{"intermediate_size": 576, "qk_norm": false, "tie_word_embeddings": false, "optimizer": "muon_variant", "warmup_steps": 200}
Each number is 500 + 40 x the weight over its row's rms, rounded and kept within 0 to 999. Layers, rows and columns count from 0. Numbers have three digits each. The size before them is the row's rms in percent of the matrix's.

# down: layer 4 MLP down (transposed), 576x224, rms 0.057, rows 525-545, columns 0-223
# gate: layer 4 MLP gate, 576x224, rms 0.0568, rows 526-546, columns 0-223
# up: layer 4 MLP up, 576x224, rms 0.0569, rows 526-545, columns 0-223
down525 096:465472495520417484539472517548508397510476513487528568528467517486487528514489551584465465537546428540529470540452473558439532473564581560469476533453450496506558485473464525492475512523494535530485527485540485521545445565527457494469522486570523476497471531473535491528473456549521437444494493519392483457468458495522501501492555502502460516563565483498483534561482536499516568454505528488515508595535554524553555478548522444522392569480563501542489499529530461530469497518525460552529575525543519551464483529533515506533512480585561519479567506455456508494506497550538537414516463532445512543470466589464582504485489537461579511486507525466488486560538454473522433585528
gate526 095:445548541502511590506539560466508487552474469518524480535479509503502513482518486495514544515540470460557496509528419435539453484493533493450439497545481564483409614489483533520553560490533454501516476502548450567543542423533491463438535457550509477527566515456491495540555475440528526485516611509488499477488496586525457554543471500471464543441490466513481463484510547526396522464491567554524494475539451469517512424523541543464485552527512516475537416538528535499518526521528524511498478494521403476490481439519503519466561481510573453460479533507501500487579447546507429431481495583452522479448539471554590520529501470427454526496469490556438513466491502536487436496506
up526 098:504515498520548496506494446505491466525527473460571527377520489510499451478566465429451527529528473522510500519415529520477489428456482560580486466504470506492501439504506487523490479464424497534538478471530532433527499480572515521541524481548561487527578533456457516469502553418474463503501484458519566484535448440562497483449497513459529425507433543478492471459471495449467589521555557515466494565417446444537489473421532469575442476510466475456488433444463465482516585520430554473469504511491530433476530434499541509496514561477556491506497530488508512459519473457491536567468441544464459500505459494472507483579427484504494492476558497562544558514495527503518498381506
down526 097:492439459499451475465538477484526504533491527562508424502514543520414552572519473444499506487489569519528483487540493522480471519527506486491476496461463492537545475422515537522475531506577460484456543472508533587513521547462534522503459505493478433485489573551535437483486457532580421485472492548511420481463504517489518438474453459531463469563514444537533484569477465452513449517526426556533551445456485587468497500560506470466591458479491512506442553510556534438416545492486479558518588483502473529535458487456471520572504509519473551479481495507531456443494476518494529451528483415516582452507559475532433536531435538575483467517449496471466508458522572525440590483485
gate527 100:478542495485542469479527456434485483587431559474553445448527540439570488480463448530441504462501516469508521539469479529501498460536534458474495466481487456474568465492540548468541512557456501480494440488542512491474507499537479491480481472516493469502446464445527509484498443492411500562549484487460515546540524497545502410444515564471514471569498505437521526486524560504458487535521476513531511543496522550432481515458474418480485414504422482461482547431477432540408461482570461456494518496455490465466490436556514515495527418420440581527500529547503475452457506497479438411471457541508530476495504565498510454485493469553445460524584463437475514511618489479550567500492
up527 103:543523474516432490488501513508525456443499442489452557540509484533521456561548614391593554509507488446510516466506563466440465464446450522463593567547567522513474477479508538491465507413568494516543497484497489510412514512500423481532527516553460577465532536542514474484477535503502494481533516562493497406523488473462546487601506524555426540522491457516456507513465444487555573497468452501531475450521453494554522504526549465544540530456497577546482528504485537538508514505462478557493508502471535504536536518512447519472471547542533439497437405541466466485540468460527529538474534494514455478441492510478527526476478520552600479524465515463521530522414543559505443488501
down527 101:516463515479480409489556552481497491534513551488460475515489462493527482526546484486539510494468503491555550538533533468562476550478525596548499501469489508462493498492449488479390512570453503528536488500572477509468491471470518518483537544420479547467484491477429533463456504507426515528420540526526511445519465428493599477531466504460529443546541429443564591435524522503518547462493462472571557530490567499466443455474496463458457448530466483536483491557524492558534413481547600447533479484395475523445488472547530502500515502423518483508488528549539439571492522498483456510502448496518529515484555519441548460432477500579547441502512464518528546514429509517528505551534
gate528 102:488465479514542527478557469543479455488514461501535530540471480550432516517487538498544541464429497519496541503548495519381440534517411503458498438437521533421511494497559550565464454471573501500460578532412455514506514521477494515577520509536496538437479515522483477504574468508497430542494550476515566490501532419444470531534477437511540465525574434499472488494518486539508502525519454577505473448499410519506528481441566498476481507446488491558567481544487487531538466493458437505471508445481545526502515468568506575466507587549453514528550534507569546571529477551448515487527608490497524523526502490544478502569502508503578565554509504506450511487449555541463477531470
up528 100:539467569517448466397477527437493522440524501449474420434498585457473539473544521534495547456437458478561518549500461499511500531528498517501469544460455564538471444421524497482454502503472405497493537550519431477497542512459452519420539492513586521496545481539547474472587527520490516515516494502544466548529546551514487572538499524514514487544553533535437431559480543530515406474485471531510510524522507558499447441516469516498405473462573535416542530507524502488453494450486505453477563442441494538490514511457502465485543515490462580571450448475443546508514500463459517528472534444540459553479516515518550549506477459429469504514431488438447483515521526457549533505504
down528 097:500472565523456527503461431506453564467503550450510496484493507452483547490524472524583523502465490528521589552543473526475536464516485476523524525535463508507435495460530488417524511471503480466441531448581548395408453571489557508537519543530442497510509502551454558436560526473481507504486515457493518431428463556600493532509512545470531491604445562457499472549482509488463524542539502541570395541504500543493442540531476477487472476501463523481557521514519507557515452485542542475480511514468489428444540483532562559472523423462466488506434520517519510489530496492441481473570494441550482533461476559585460522510571543459535543498480494501461531475512498430550521470547
gate529 107:552516539529554477479533565478431406505536471459570520517456587454510526498411509423447483496497483487451542543531445473502438495476515462477509509525542545538486517410552568485509506522568560504529471505476508523520512531537489456477492523486506501466496535564476473436495559490510507542485499521513393482509480527509470409500512574492488560471454447469530473490535485528534479505458479496458493467590458465491490561478455478429469452460486464526548510545480459516459482477541462537458515504522515588469543426521561492501461469555449525548503447592458423505512457503477548516587520460560454508549490474518506470587504540506556456493549457408488464534467517538603528495493
up529 100:441436536503531540511496506428460519515467491535482479476566478516418559518457522445454480508478473469498556523583551444493560523518488412487474528432493511482437574505532547480484467477546592576476523443425439473464530521528499494508491516500438513502560482523467522477524522573504500505509506444517469513476501608577533465507480473475472494542504577487520475567502481488452503488443463510489541504464562511541477513545423477524503510489487564488510533478581494448479544526543478442448515457510413528489451483473466487486485453521538471435441568472441498445392475478534511456475487542491470543480483467466513519583475433564503431491515412518428536577500460536470452477504
down529 098:491598469427482504443428492465495505492468420575500475467493491456531419396487524534524407490487463512521492550476484493473595500557460424531531545404551475499495503572457476510461483420486458479489446496517542487588510460490455442465525522527532455498457497486519510506546522538504559510569522426512513594470566498443506582501490505459528491491578567555480575468459515578529511485536496547513460542516551497509525455526487576526548534468470433456509511568496460450466476524525594515534483458502467514493512477452463467598533572513558488539500497473517471474530505494470491491487505537487554461477511488475523467520521464523471564497496549486506454451569502512484528536469
gate530 106:522513572472488449470548522484430490457418454538501518509473464506488477530507557491543543456534522560495478513516511537460486516461435449507489499561575488556536476489488513562448481525529477478577527550532537437424534522513417512472488507498469511496484512468440578447543550504546536521504431406487530544549422553531481510499512441535473538558564535457485462495498485524431427513495487433524466599496461405451452558556471495506520497561442496483449469464591545521524416478570501520499460505482484557504511508517501536532544547509529479422540523469479508537453443434514504440465574510561465488476479482496439509447445433458455495493525533460495482515499522477520581470516
up530 102:524565570549500448527496513439487477517467520506508533466488447411467453460543524509451560505508445442509574425528498464507541468446471523521519483501517468507517509524468436511475448520561541487521504530538532536514476541543483524431510479552517517462507583478456527395480537521469532495499487484533572489535504587461499515461519456561460563556405491539492539520466507529475455461478509514490532540479562415468505540480484528501533538535518488466563525573506396538510536451523494410543450496481591469494541501503477543532532516502571503479480555501480477425534489540539502462463532535494516510525501601514453545566439507555508416442449506410533558456549520488462439503489
down530 097:484539554487479496472513435469432503565431539532501573531452495473488515388488499506467524455479499532507472577529463535439471578400533440494457505475508418426519446488480419503441503547504485528516487490533460490453422483431475408476475468440518550528564480483523510481521540482417517448504501463468522501542464527521491506501568529541493549472477507494503513484432515410447570463506545428425498466461603445474516520509490471538483472507501502545522500520560571482498527451550549523457525512444520482489526463480502405459542566531528484462508519472464481510417445459469505492412481506461513464435504499454534485448492575524475493521519520540453536507494497536541456495550
gate531 102:526450511525489514492452483546523515502525534513499463465555505444588490470505546573435414497471455481536448393495457466508534531468502514450477450500478505612566494496456518465489490502514479555513475520600566463435518470452465611540437572508505511445486490486492486469481488543489493520569444545514497487463500413483521470451479564607551519525484465550511511474486573492521480425514537517544553541534456488517531526519494497528491424580487599509475463452452500524490528485438450532566503484543500528479475481524556508489511442544535527492538505492484476468479448385539549508565500462439531469509509488446528569534497465529519483552479477489431520514462459475494539459462
up531 104:442452477513558494538533519514462524527448488522492556500537522565448535483513521530430579507509546486497467494527520510428508519526524528573509482463517468526494497526470479520472433530484529578398397547505549461531468458463580538439521501500482560548572470486511494555446517523512499493470532380482512440454519473497511572464511516408529529484479476469496546486484508489527510494489540496518485523472485483511547515567495529473574564507496538531462501510455447479509543429540565411477495449489477519491458507405605515496529402545545495473493453497519465548535525456418474491426445479512475570512462542468574485504482580504557546523554538458512524483468512508480489445567
down531 105:492505485445497529498497435508567477417418393510507513442545522498457468553515531452478511503443508473549456473500531480551493506538559554541530486547592485541553472446485461472490483453426479481502551466478494419478527503432517460495503587465520514463468508451488437491495465512489453487479496504521480505425592457509480461546502442520521539495473518471490552442515428468512439504485544507534517562485420490477518513454549456552469481527438473497445496465534540450503516528482518494485499483533539487495546517557448496352547459519509457504550583539507516485557474491431536512481516489412467462590553428567543508453517483528512484541510450442479518562536522479487496417526
gate532 101:502469496423463503514471486479515462442464474487440483555403445496454464421513494458453468561461545489493445532448545549526463453504494511520501452506527475468465522544424482438538533510471476494453470522461472410503498518488498566515512570524532550532488462501536468470551551501464444495449492510481475595523444550561576569494512493505457584561432461577519484533495476555461509478510497534501558478442511571489504520500475537536478524450582458461521567454496470502505521552461459511523569495453544551470483535514565581497492512474453426509469470601536495486472549524443513493455517484559531481450521497489557479560586515500506466494440507480508555559519505530553432440458
up532 095:492541435451459493486497489458509508522530515478456496476549528511452522491480426461498487532497475481555489472452473508553515488535489537488523484568525493576475502610465504497553430528510490601509531466508507546525539482531463461519508430510526501479510566473437477532540535515481499519573469548532563461499555496519498498598522473435503552528556570483501495491464537438584459490497516508563533544490502505432523493523486483506487462563481448490522522445547412430531409528440413490506463469538532574493494525458545476461485485469424485518445509530455397492462486455436518428438604471573478583505531486455527465560500467484503503443495429515555491502507452557457504487511
down532 099:490515481475527536514446504516521448429505519581462540522530487426450472532504556506533504449481531502481508478534499535472477570442484529495455518519464553458481506475505599498491519470519474505442395461502517555501460544516611540506494485399513571541543541463482506530476503485549510452482482465467485534536426521467488484484543512537479480474519513483529453516606450507452442496567587461488465567464470493558589454549423475472507466525458587446534469478440520484484495433534565524552498494510408480477418512512524491451492409518553522429518540518522569495437522543469427465554476509501530541561453504505516494512517428460498521481538490493475499501429504531512563509489
gate533 103:457490510518502477525415445531451567517554495585557463530495577490477484540415578513442416523492511545458518462491509493560514481490490498536525529504483568520464518548495446540500519475489507497527533515489458506507514440502419473464430518513542486554534498505488487459517538488505504524496536513517555550533414481561525427563553519534504505483499490505528555528489495542467522489553458501532497533553475513482500486453531567473454438536471448470512594537526443500462462537522574511483494497422506556517512445489487548461529427507478512521487507473504522484451481504597520472580504325468499447561466623457493516558522529467541469520460512508488600511521500479468494474440
up533 110:470556434463559552527499511494515548460490531507478497432527513437575457529483497472490407542526503486580527541502590516509518486478562464419538507514515479539532489587507443529487479504528493548482488446471552478485560518502397494542420433512466499548467462573497549534547493517514508520450495512530548544458475537507444462505480485428508464541474507505486602536533525584467511508396412510485528478502547489615446456513444512514509522528497475489512495515535531471479551529549575514489558430516505481546494472443557533483506468478545479528477438504492443517452512435513407495517464475517519461472515437493610485571461488503461532536504516494471483479533464554503480445520
down533 106:513525458386506415516526455457492499504495497532531576525508480559463497477458509543495454538484492428497604466481577514516465482516468423431544518463484468563515486564482476455437474450530475584518470450486551493469521585560481484510534473497502473476547511534503524563517487494479485506491460447510533511460479509557463416548496544494497505554512489515428602486513396491483526535505501472492468554550557468519435527485501502515531513538386482490501598543533498500497484529565490509469468504431550501488558414430487525650469524516498540524539488529463547521447433466458488517482507485520466454471485516479515556554511513550505501493523537496494449512448458519494468437535
gate534 103:446518500561535416527527438503524430501486473458450548577452480517563497544536565553516549498487520519465453513547513520457433541507473513494448476522576495485486475473472445519578547518452548560541500528478447517504514467501516556504510519358594572440522510507510475522445509565467483461463454466472489467503570579511527526495457499501536529487499551454558492506558527462446582528500509525470475522533487507576517472508516504437522554458541458499504523529552520511460510485518577458541508492450505512447565519533458494504473513420456555530459525494409467502556545461581524546566458497549525468462526560502453516534552475524468496470488515421516493569526527548512445558523
up534 098:566462474532554488505517443480537474558469445471489459542482497484425429557585526524513495540492576547442458492527424507494603505502524555468494559482550473496447522458516473436553453465460479450420524493529596418506439480465496497455504574451493560473493569513490479521510546508488516469547520585451431434483498536539450564516507504505490560534508527495507488421503461524458533461516585455561497507464510536491499446484528459535501423508427510525433436517485516524546497473484467488465471490532442450545524450470501485501525451434524514448530507501464474453464454449551472544526498462558498501431539504564466502454601451500535442484521483533487511545518511446467467476514
down534 104:571410489457524488437502479511572458452517452542425428509548481496487452540478490481483548487525516588502490512575518362434510546565505456464483487459479509471503407519572502505516558509436498524470513480528445523482484501455503453406472422442519498546524472526460453441473512452509445462508503535537506505430419472446542507542501493479486502508529546460448538526464538520415417476430464533528465536515517493519442470475513598402533514506535536493581484500473527508560491485470487540535531437521486471483509485515482436527539422560585518474432523484451563475525544499490530517472511519483498525529498452512490481507476497529565521570484504473506484475563513487481495510447
gate535 095:601516413479424537497572541480514453496513469453475527538450509525499460488462506496498502508515498499458528573525497464507522484516540496490482505462537480500520505502497503442506605456457556560544576516510507563475466493487503474508546511466481591496482521478512568542565527438471444497553534556544541564476534486456482464587610470531517515477518487549555455489438449477483547479547503502493517449514458503480579537522555537501507527490485477545504531470564534527449525519484467476512533487538518451497529584430491515449444429474419445536546468490404439486495493526550495485533501461507507550560515531419513511596459471607497543466516505415483463560512468508519510444459
up535 096:524483503495511554462438506491424477522478468485528565477474520507464514510513434495521452441465461504465487569419499497534527399489438420486526571581532520484456429524531480529444493450498474516505514509522489502480548554436505528597582497544444474469522504529453483540490464551488511490465518534511475457591529512558468443476482484453545482489509535483523563485514591413542536466531510490578590481534499501493471513553501530504524537581603481548456538491576510455514484506536519504506460488497511435383550479484525559531508482495515512475524527445509511497515406530467469498523516471576516463462579442531483435495546520578489460461505538510494485538440506508560461547509
down535 093:522481540536514459567534492532587495520444537501492494524533493467514465492456483544430519479508463460498514504498517468498445510495531466481507496522490446460570550446479437492522468520577510535557513534489462532490467494584463426452465509449509486414570522534506532482472437467519491504523434490549572534539434469541522474498496461511504544505411460434500504482483519508543459528487523514467471527449441633498467557408418518489502430556463526528561519523531495452531526521480524534446469488577504488490477483477477516451550470594488548512532412542480516542457539496470480485432511498500491546454468542587557459448424578433491504443544542572482523472529510501471506495417
gate536 103:477511525423469519569468504529492433434519477459449529537511507509557551562491522530492470429542532499447430554525541451438502490503520522546487477494534552480482522469507500491533450425554514550446567531538505461457556488529537537534479439476462511563476514476447507477476570484469498553500476515510519476499541475522529505561481469497483604506584494504527563523476486472425380441461502465515559527532527572489498567513522581492477526512490488496447513479432544540508533587471522457464522436541514557512542463552499487547543517498578499428502553511501462557492457506542464465529519445536443542408483510500510496518568509528589494553506478427482472462495435535424522538548
up536 106:507494561453467511461495570480525518478526480514498502514512445561527509463511537508467444489503510506552475578506513516489534445579406532492538564505528494443577513546436474479628537514452523545503499496548536502534506521448470469440521392552470522560563445480472494443473478483510498437555480490497532486561494507503564453511509426505537527510495435569559460547470567408399445559501441418514531501487582575496517479525481539516539473483559470490491466574481493454500510496476549511471481530509532488564559557538404451440443509533487510478491487507501491535447462541525442520467513502526458558541577516512516477489501492521482490497517482499523539458445489555489412521500
down536 101:505546458510496481473482486460495542501492516478472513526502424567471540464476498520480482450482460454480480494483468459506453466448461466458513541495529539416476578618361474460443525495518587547526523428505514469461564489531506507452502502495499474541522382472586451472510472503451525508539444539521490462584517543529552491527464434476490473529472524484487583537475512543502523579515538385494440533530524511534505515577491515498549497473550438481479420581491547474531516536539489578497420527543504491469528535518475412463456555559486495475576456473517504502527519479469469541461482471544477533532489475493464540548472468527496475490480471513547450567434479547511490491504
gate537 096:533458504480474449528469510512555542526542480476536445566526480462460586504493560524518464466493475559498477481483491487542493500557470504443512549452465538534524549474501432503551521447456468490522520485467511565444551536478598593526540557492527515489482456516498429432550439556497505594598495498437510462558489516509476499504553478534547556524440464488458509488548462484414580452526449468576457424463466449471563533479474499511479544447490498511522531479533465488485535490514586486489504502434505547541469467490536520537505563445464510471497521472487495437523469610451512561498482520538601491518461491510442507499527463539546538511485478517542535496496378499547468502549
up537 096:507538496465505491442493477524496499518498503569470526534542552494537478445477520453530474455513493447441520460501411499459495566495502446459439593513502453508487515467404542446474478519492464509619504473505520504494449446502478514545474477528515490511479442537444517546532557487450463535502476547497516463435474530526527526495515573432398456509547565561521499503538471497503527547496504486482566521540472439585495532486478464540470516565544517572582505380485513548460580547449439478583522545558540455569504511513494509433545423484537557511489590529382526511497517552515453532518476467498519527500520466474532508482503538478458464476532489507529444507457513513558507497478
down537 099:504513555412508546583553513454488488498451496497523513550434499478584471480547538563520487521453519498466500449538539473493484454505500507486518538571542505479496514512536536436448484544549516408492544510463548482456501549503551488533402480540493467438446560574591499483474462508443503507505500457499441564528552495466523549525455428499444468535446454502504526469491526518536536554528543480502492581556507510597435523454522473460536526534570480573512503477476458518502547479513573474536519559516536462438467524516522510543553458476515466539449594469470564505435513496512561554582498511490497511506494451397542503426504508498531468522537428459460512474489513443539551509536
gate538 099:549518523564435552497512484492449465464490605518510505523483425539479511501502526514499393541472468523509549534481501491490487589476523424517576470475567506513498491488558484499461525474477517493566488454577494520417431502465492533391520541469471512489466521421449442494518492587449547466486579455488491538502449526468561506495501586506477488534491547476472488515457528504540511491517514470547496556549513483481394464494456520441463496513476484462468462496477517463588480469519478467554541505550496478524449481558507510484540500494566492491503528481526471460518446504557452482448465442485402466446464456473585433459458538559436543509544522438531548572517462491497428464496
up538 099:524477507516572504472522438546440463598490394461526553513562435536501489487526564449474542513532566514561496495589522498489516502503478485450488475558476461528448503517504444553540471483487485433513464561432519513530538550424477543521524432452448428524567554386517522511455498529499507513568587573474541510508534556502464386477489447464514538522535471504497556472478501488508457496487502516481523474440525538469507510514464468500569485530551535485539543525545489527481514418491504479482476468455533586501541500494496453485508464491468484461383528572465510444530531445481520508477476528557485422495475518525478484514472470460595523552426557510493476461495473549494524486490
down538 098:480491552544559524474455503589457494471445501453461527450501524490545552549503540506533418463546420465522469495534467451518533466441478478466560485500496519474511485515535450513520530470542473543422576555461484508503440540504514471532540468517463513488550516512543502517526580491490454512529532570392488513499444491447438463491473521601467471571503483598461501448425523496510445458554492526483496503522562504471481472548484448579463460501474481482529528529484419486538479513485460497473470479501411559467547486487462398490435487525442522479491497438510529478463468445513456564537513529529546507466500609511454496538496450508506492432498557539491464484442455532582470562547
gate539 104:476492463563395526425583464520485460510508481583429484464479486523474430470505510486464545591561506459499544413550532469526459507520554507540539492475470459498565502530553529501513528452550487549519521500460470473480491549531487537459601523564513530443497520485579503516497554506412475424496539580480439539492422508451530480530434478537499517455469535478486480417502458571479561508479449521490406503509473490475504563487521510474573455601533531491503510488474473554499520523489541478510454459500541511478515465536538453461484582522532471524501493539498534551457534450563533473518530577471521498459546404527548514493539559526455508517561497518545544527437517520491512497502
up539 107:523505469414521530469468508554501600472436470509492399511537535516542444523512457541501519507569492468485549503476546503468506550503548518522545557442467428550512439458484486462486469538506507456566488444525423593515396544536513521501454519470517522494456552520461565513463535485528447482527459504503497491522516462485530463512552516481558485510564511517493497453569488554470491540515479492474513524472516523574498490507452500487478417516498534429500431532468510446521542505518496531507429554491518493493491514482530438516534545467457445498590479533513500440473533371528568470536474580549400511428488514458524485461520573448493526514512520518518524493431515531593556476428
down539 107:490474466502471443470505550467386499531404542498496463499494562538496540454570418522488469469416524494509538559532446557511504500491545541464554476478498476467509475499436508485484521535471518482502569483479449517477446488441580504471479573448441504499521483509527450477466608497525505486480419468526512471428446450473493495499513478495570476487583499490560503469536498500432536422476512456531490533503517489574547540518423535521440479469465537474521418485519436512592431519603481521500482610488499513546461575511498488485454535472510529429525482493504473504435517461496440463495448442549516485466495483489493520506523481541510505544442513529493514572504470448556538516422
gate540 104:480495409486536544499425536494493528497552517489533495517569491507582541518447508433523485520466462505516478592549449481411532447490430516540526493525519467469460473540470518447450435623493486478506504528496500462442581500530487447474543494509549532487472497533480548519496509550500458507505542484510560509519580540460452536452525473530489545536517423427561515527485520446443588505492558526480521510527505513578496517530494419478466482504537429561429554490475478475525471516499546526549489392483518505507573489482496458424487464488561466511416500557457561441504463517526514549528484573505563492455491497462499563508488536503440505542488465490537516493441503458410447544511
up540 102:500466499526480505508501544533518523523459557551549430455522505461477498487539488499449479479468556533511524512564521499528550486469553498422459533489425494539485543529540478480495541525451503484487596497521500486539535480583520620450540457550471569514499481464498470473516454482552461444575577407464485531561412478514526490518401517494491473527537451525514450514498474436515529492504465508506498508576522574510519512438513528485556492459485508469502557584526514480548450525503404483512561481501493502525462499502471546489484500464530470464518505427511549596410439511534511465596547502575496423461517569531509536392495504445479471446526521485511501532478461505537506481568
down540 101:447482524514417523530468508574514503500563496465492551502481510470547497501593540545407589401446513543473479526503482507531488544459507470515488494455541451486511468472475564454470476546513506459532542482474551553458504461499503533414513578504605438493493468494513569474541463534447549440489497506568476461483489461563465497567552522554528508507503448524504540497522514509464402511504479522516532506539519546521518554470594509505468536490515547495472513586509507468492493543504478454445500424466453526459464514485518469544509465490450558516533627543432486525494511456514542553578508542569471443464502550463527581581442458497517498535516513539537536488484547499528461457528
gate541 086:512481435488493461511536530535471497472519518553448458530500448467411540583442494545491495486541504464524535421489503458529504531504593511568464552572417430495542444473472499432423493500500465496478456468481537513524547476506515592490471512502474487559553549521453473519508489515526422510482493507538487431438574527551445477495528454463563475458493487541507454503479423437505578517525488524471528438520608437429466552467402475464499525515449517476406526549491498517485511514455505420511556490505474457465573517484462480520472517548581471425472469464531442430487491522485516484513449523485474496566532551471510474551527578531513532478442479499495511536492529553509511477484
up541 098:413486538522478455542479523480511491508532527511463501504482546526465485496491494514473519531541473494487517486463474481501454505514492427548483584470469469523485512538455495504524493514482490552504471404420528537429466481488451515500479505525435504503578511517529505579442495461536422488468516493511501395518511511499432481490518411477480398550514496467419573527533494440507504489502436536581485470542468483416440456470414517483572518502452430454546469574484532522544496576435491561491451553489509476420465563502449528541540517506519502560469537471548478521527483538481537566479515522543425500545510462475504574495455530548468487490407587490540472548466450530455432505530
down541 103:479575532493560438577463500484509496571480472469478501501462538573555466484516476475540416564482529566435519526471419470490477455493401465476445470454498475529445508509444514560568522535543560533520481476439517441468481545490522491514493558494482509479520453452520487501433511486501456462504552494493514475529469473407512497488497476507482542521499505492442521522527517453524416440553511468508512572496404495505423482491473521494524536482472484535584483479441467554547493520444443489468469550475509499460445469485455535514476561535476502611483519474482547534518478502493494468509529553436499550461470482525429597505451488462489424410479596510475402543454486484476448504533
gate542 104:459579465535517486465531435512437496531497478491445546499536475455445551476536474418486532483521478535438494455436544574546486540510559512527585504546514514517486528461536520488467522472440458486537507515525544447497444442537509420523477538557554547401493442562427542490509514477549479482508494534483474519471438515531461518516488542384479563502509508519472514414503465519426569517583481515469528482517482531527497517459539493492540521513522535503445481581495471492479532539499516473492501513540416554527441492515521508494524486496555466549486472404464537464463523621421581457476561491521532542536484452525482485421536514489508433511474468402507492557493515474474467453493
up542 104:488486484510542493525554538493543416423464451575555461471411499390485457497488451437459489500558496432478530519536538511484502510422530495542491471450499451490505532495497533431518478469451556405520506480475558492565459505498507482470509534551565514537541482455491533416510454524493524550490454509492509460414510472490514446478475585456558515501460546505486493545522532565543488484459465476430539512466450476544567475503528461537544539505525481536466564463499563431518430491514513525494463470562442561606491505557476564563510444573510529507489469500489476518472570568486539446467527505519466459498488432508455506470513528483415440484507499507499558557491514512570485501436
down542 107:524473515438537453558502541575485454540436488528544520500483480454395497471470492567517508509542492582545547428557425493541498427509503483488486549505487468551449516481489537536536454504545471579471501471482444591550504499492457491509561478534539524506455483446509505461582483536517490492504452508476545501472493524469577498559472502476436534497478492490553484493512543522455435553486522499482552486546511524494534532510459491606502586483546474493531492458411567525571451525497473503527504469464510511536513512518512609527546544539577430523440538489602473579531482503502473500474478481526515537563529523542461473488505545431539523553524405505538513529507549496577558545491
gate543 093:492507480472518512471508459498449487507510491521470537575510415444479495419506565480560475462481543464449479499467516453518488483517474509567508474483562522472494469502470532482481588520523446512479527439474477474537573495508503418453574442519572508473468470546540524498517561456529533492491497560506487522529474576575492468472570489495465452472521438519402477461555458513484534508475480518539552500486412512561532514462461422470460529415528540456521463540496492541499634472451469488486550511506506483486504511497449466521497569398552523446521486508538479558554548531524494523539526471560550535425568486523456527486489397504442550491477438461522473576502561525511477515450
up543 098:492512489488472594484548562468551539528507556527474422487537502470447488593514552606469525493484458541425506516485475539527454482469466476465500524439507541480470478500481477449617497536568461533522543441545532503565459483501445559513506521452546542534521491475531542565398605482528474481552505483509454468546495458536480477532464479459469416551509530505526483514394476489449520488451459501480488481561472530557538381470499516460454531510544470489519474518474472429520495484513516539488499456557497478498481465549521426510564553447473415557503480479495508533456538516444427530533480528510527540544463499545471515473555489526522519517452470540507473548469451499515431550470
down543 100:498537529455582470501544439519528457481500505471503510494554522578428457583409474496493517461510473478539510554555472516531497574454491493523515507515485423585527481504481516531468536531462532500438474500554445492507509453454512420465508480547486537492530514484569598570539452535463480543505518531471545497464537454427533482442498461530560422493468564483446494516519434492458457482519536484500441486531533473552593431522524469539470481545525495535484491474598506477519472466517531510565586493467516525454531552521584489496467531563535568529513470527532535511441488486474563586518549438463478466531504456562475464574503542547515471562511520485515566572498532534486509470545
gate544 095:493527490564503420485449468560459497491532482533561522539554531499528496494511491498555496440582469579384455465487530488529529530481489461480473569552510445536444567522537470561502538521503539478492512439528530472507508514465543520462546485545494514452462492499422508484506501468491492477514490544443564553546470507516490476506534512470517431547523555411455539494513509473487524411522570570547442531618528525460460523502565500430498409499485461475464538474515519503540505552561524496482518492440526446543534530469539512496464483482475519396469508535526424389508577504460522521516497444520503472566462479550488514529511481511500587542446453501468513553474492442442441527516
up544 097:528481476526576523594482500510514573496460514563448509499478453441504465542591532503467498457536540417533469572543473451508490523530493494457527446512546447447466550444494407533496501533487520543493498514555443461415503503569506555481482518427464517533478504511491500510504487540395467470547522439495476507526474532500536572481512489481451459463500481503427487492502439445492483467491537558433539574448522494446445451470552458460431531562504498585463470479526510476555519463476483404569445559454533446495481505493485564453513552461521510477553505494466516550506497442438450537554416525415497536446501465477508494531535512487441458510493495546505484489524477526509501433432
down544 100:570468525476505484558492469423476507492456454510459512519595482534489493455559465566509531525534556508456538471507493550585637576506482493549490515522518478470525493486476549513445489448520490457497506531439525476492562439500544516522517527487507457481517478487465450560502443529532526496430519492468500573466501521546516514499549539508476550461564532475443536512496541490461425502514564506521547487524521525512431503523543458479518538523471542500486516456517407464562432498458507586436569383557522566500508535517509516483496482475506503553533440548542590500524524563499362486509525529518490448481436500510530464482521513477511405485542460513588478451462523502495535469492
gate545 100:400561462526449521521457598492425551469499468499436524498530526494508528431503448481443522496513440499559498508567545563498475504462559516575486450536473452526491487440520552474541502473539521506489533437434520540537510544548587574492484541431516572490535485456500551504498494456428481472443461533519479520525489523505465493561546498530507485467500598511566484483465466433592427526531467536552523500529502508548578509466470492421472474535489503422508514457525546551415470514534520443485480533489459548479501513512494467510440516492493497514514505533501470483433568436512481455522522456431521490511533521437478483516540503517485428511520425503408552548590479523527550512483
up545 101:583498481476510523462468491426475516530468499429466494547540491468479453489498493509471473556519522519487554490528488486488488432470561501519517489475426545528431500539565530438476490453487555457560439467563491507600570511444511554506468483400468492532473512518473493551493458519484595457516520520529508502551556506510464524534497558567640510521502562515532524463525466553521516491452534516567468495531524503478531583395608469485567503501497505480465528524507523555529515470506485501485560461573446536495486545476529550520503492458531493543481497522512530505420516511464518493576440532458532499546501484467524455488449474485488448479560468498463456489417503525510361528473
down545 102:496441555494539480509579439516507490501458521555482498497481509526464473467509603483551562475459448480522535572446486481493486543462418433489475520512513462492454557470518469504536448443530463474466470476513535491591509521538486496537482498443535531468569503562479510532532503534455546460469484503508513504426461574489483589528397539476537475610470466497496471491519443478466531470470463432430549545539482479547458531548553601419555446440522508463440478428542534480490553455479512456521500485516440523507475539500442482477537476500556465467415460482522532483486501515459438478451451496525549565487511459563497485469494499532488461427489568497488503444500531453523558573509
gate546 093:479473463501503551530470497588505531496538490515461451499574465500455549512549454478556451501520534546558535507451466457510477527499572484465492488487550534479546492459465499542522470528427446506582536443521510555482487490561504475596466498502512499567482502510498507588436539561474540468499563533520479570510521566475531460529462415498534501531547464518482540524489476597497560508475490490447498499555430496453513475483503492477544458512523539522551522552521477547469487531539552505479568555502503499523445534475499556581503561568462412510474518493473493498496470538457432449477455443518555471404542554541478531512479374511480541498555487480486477502428486552389524493553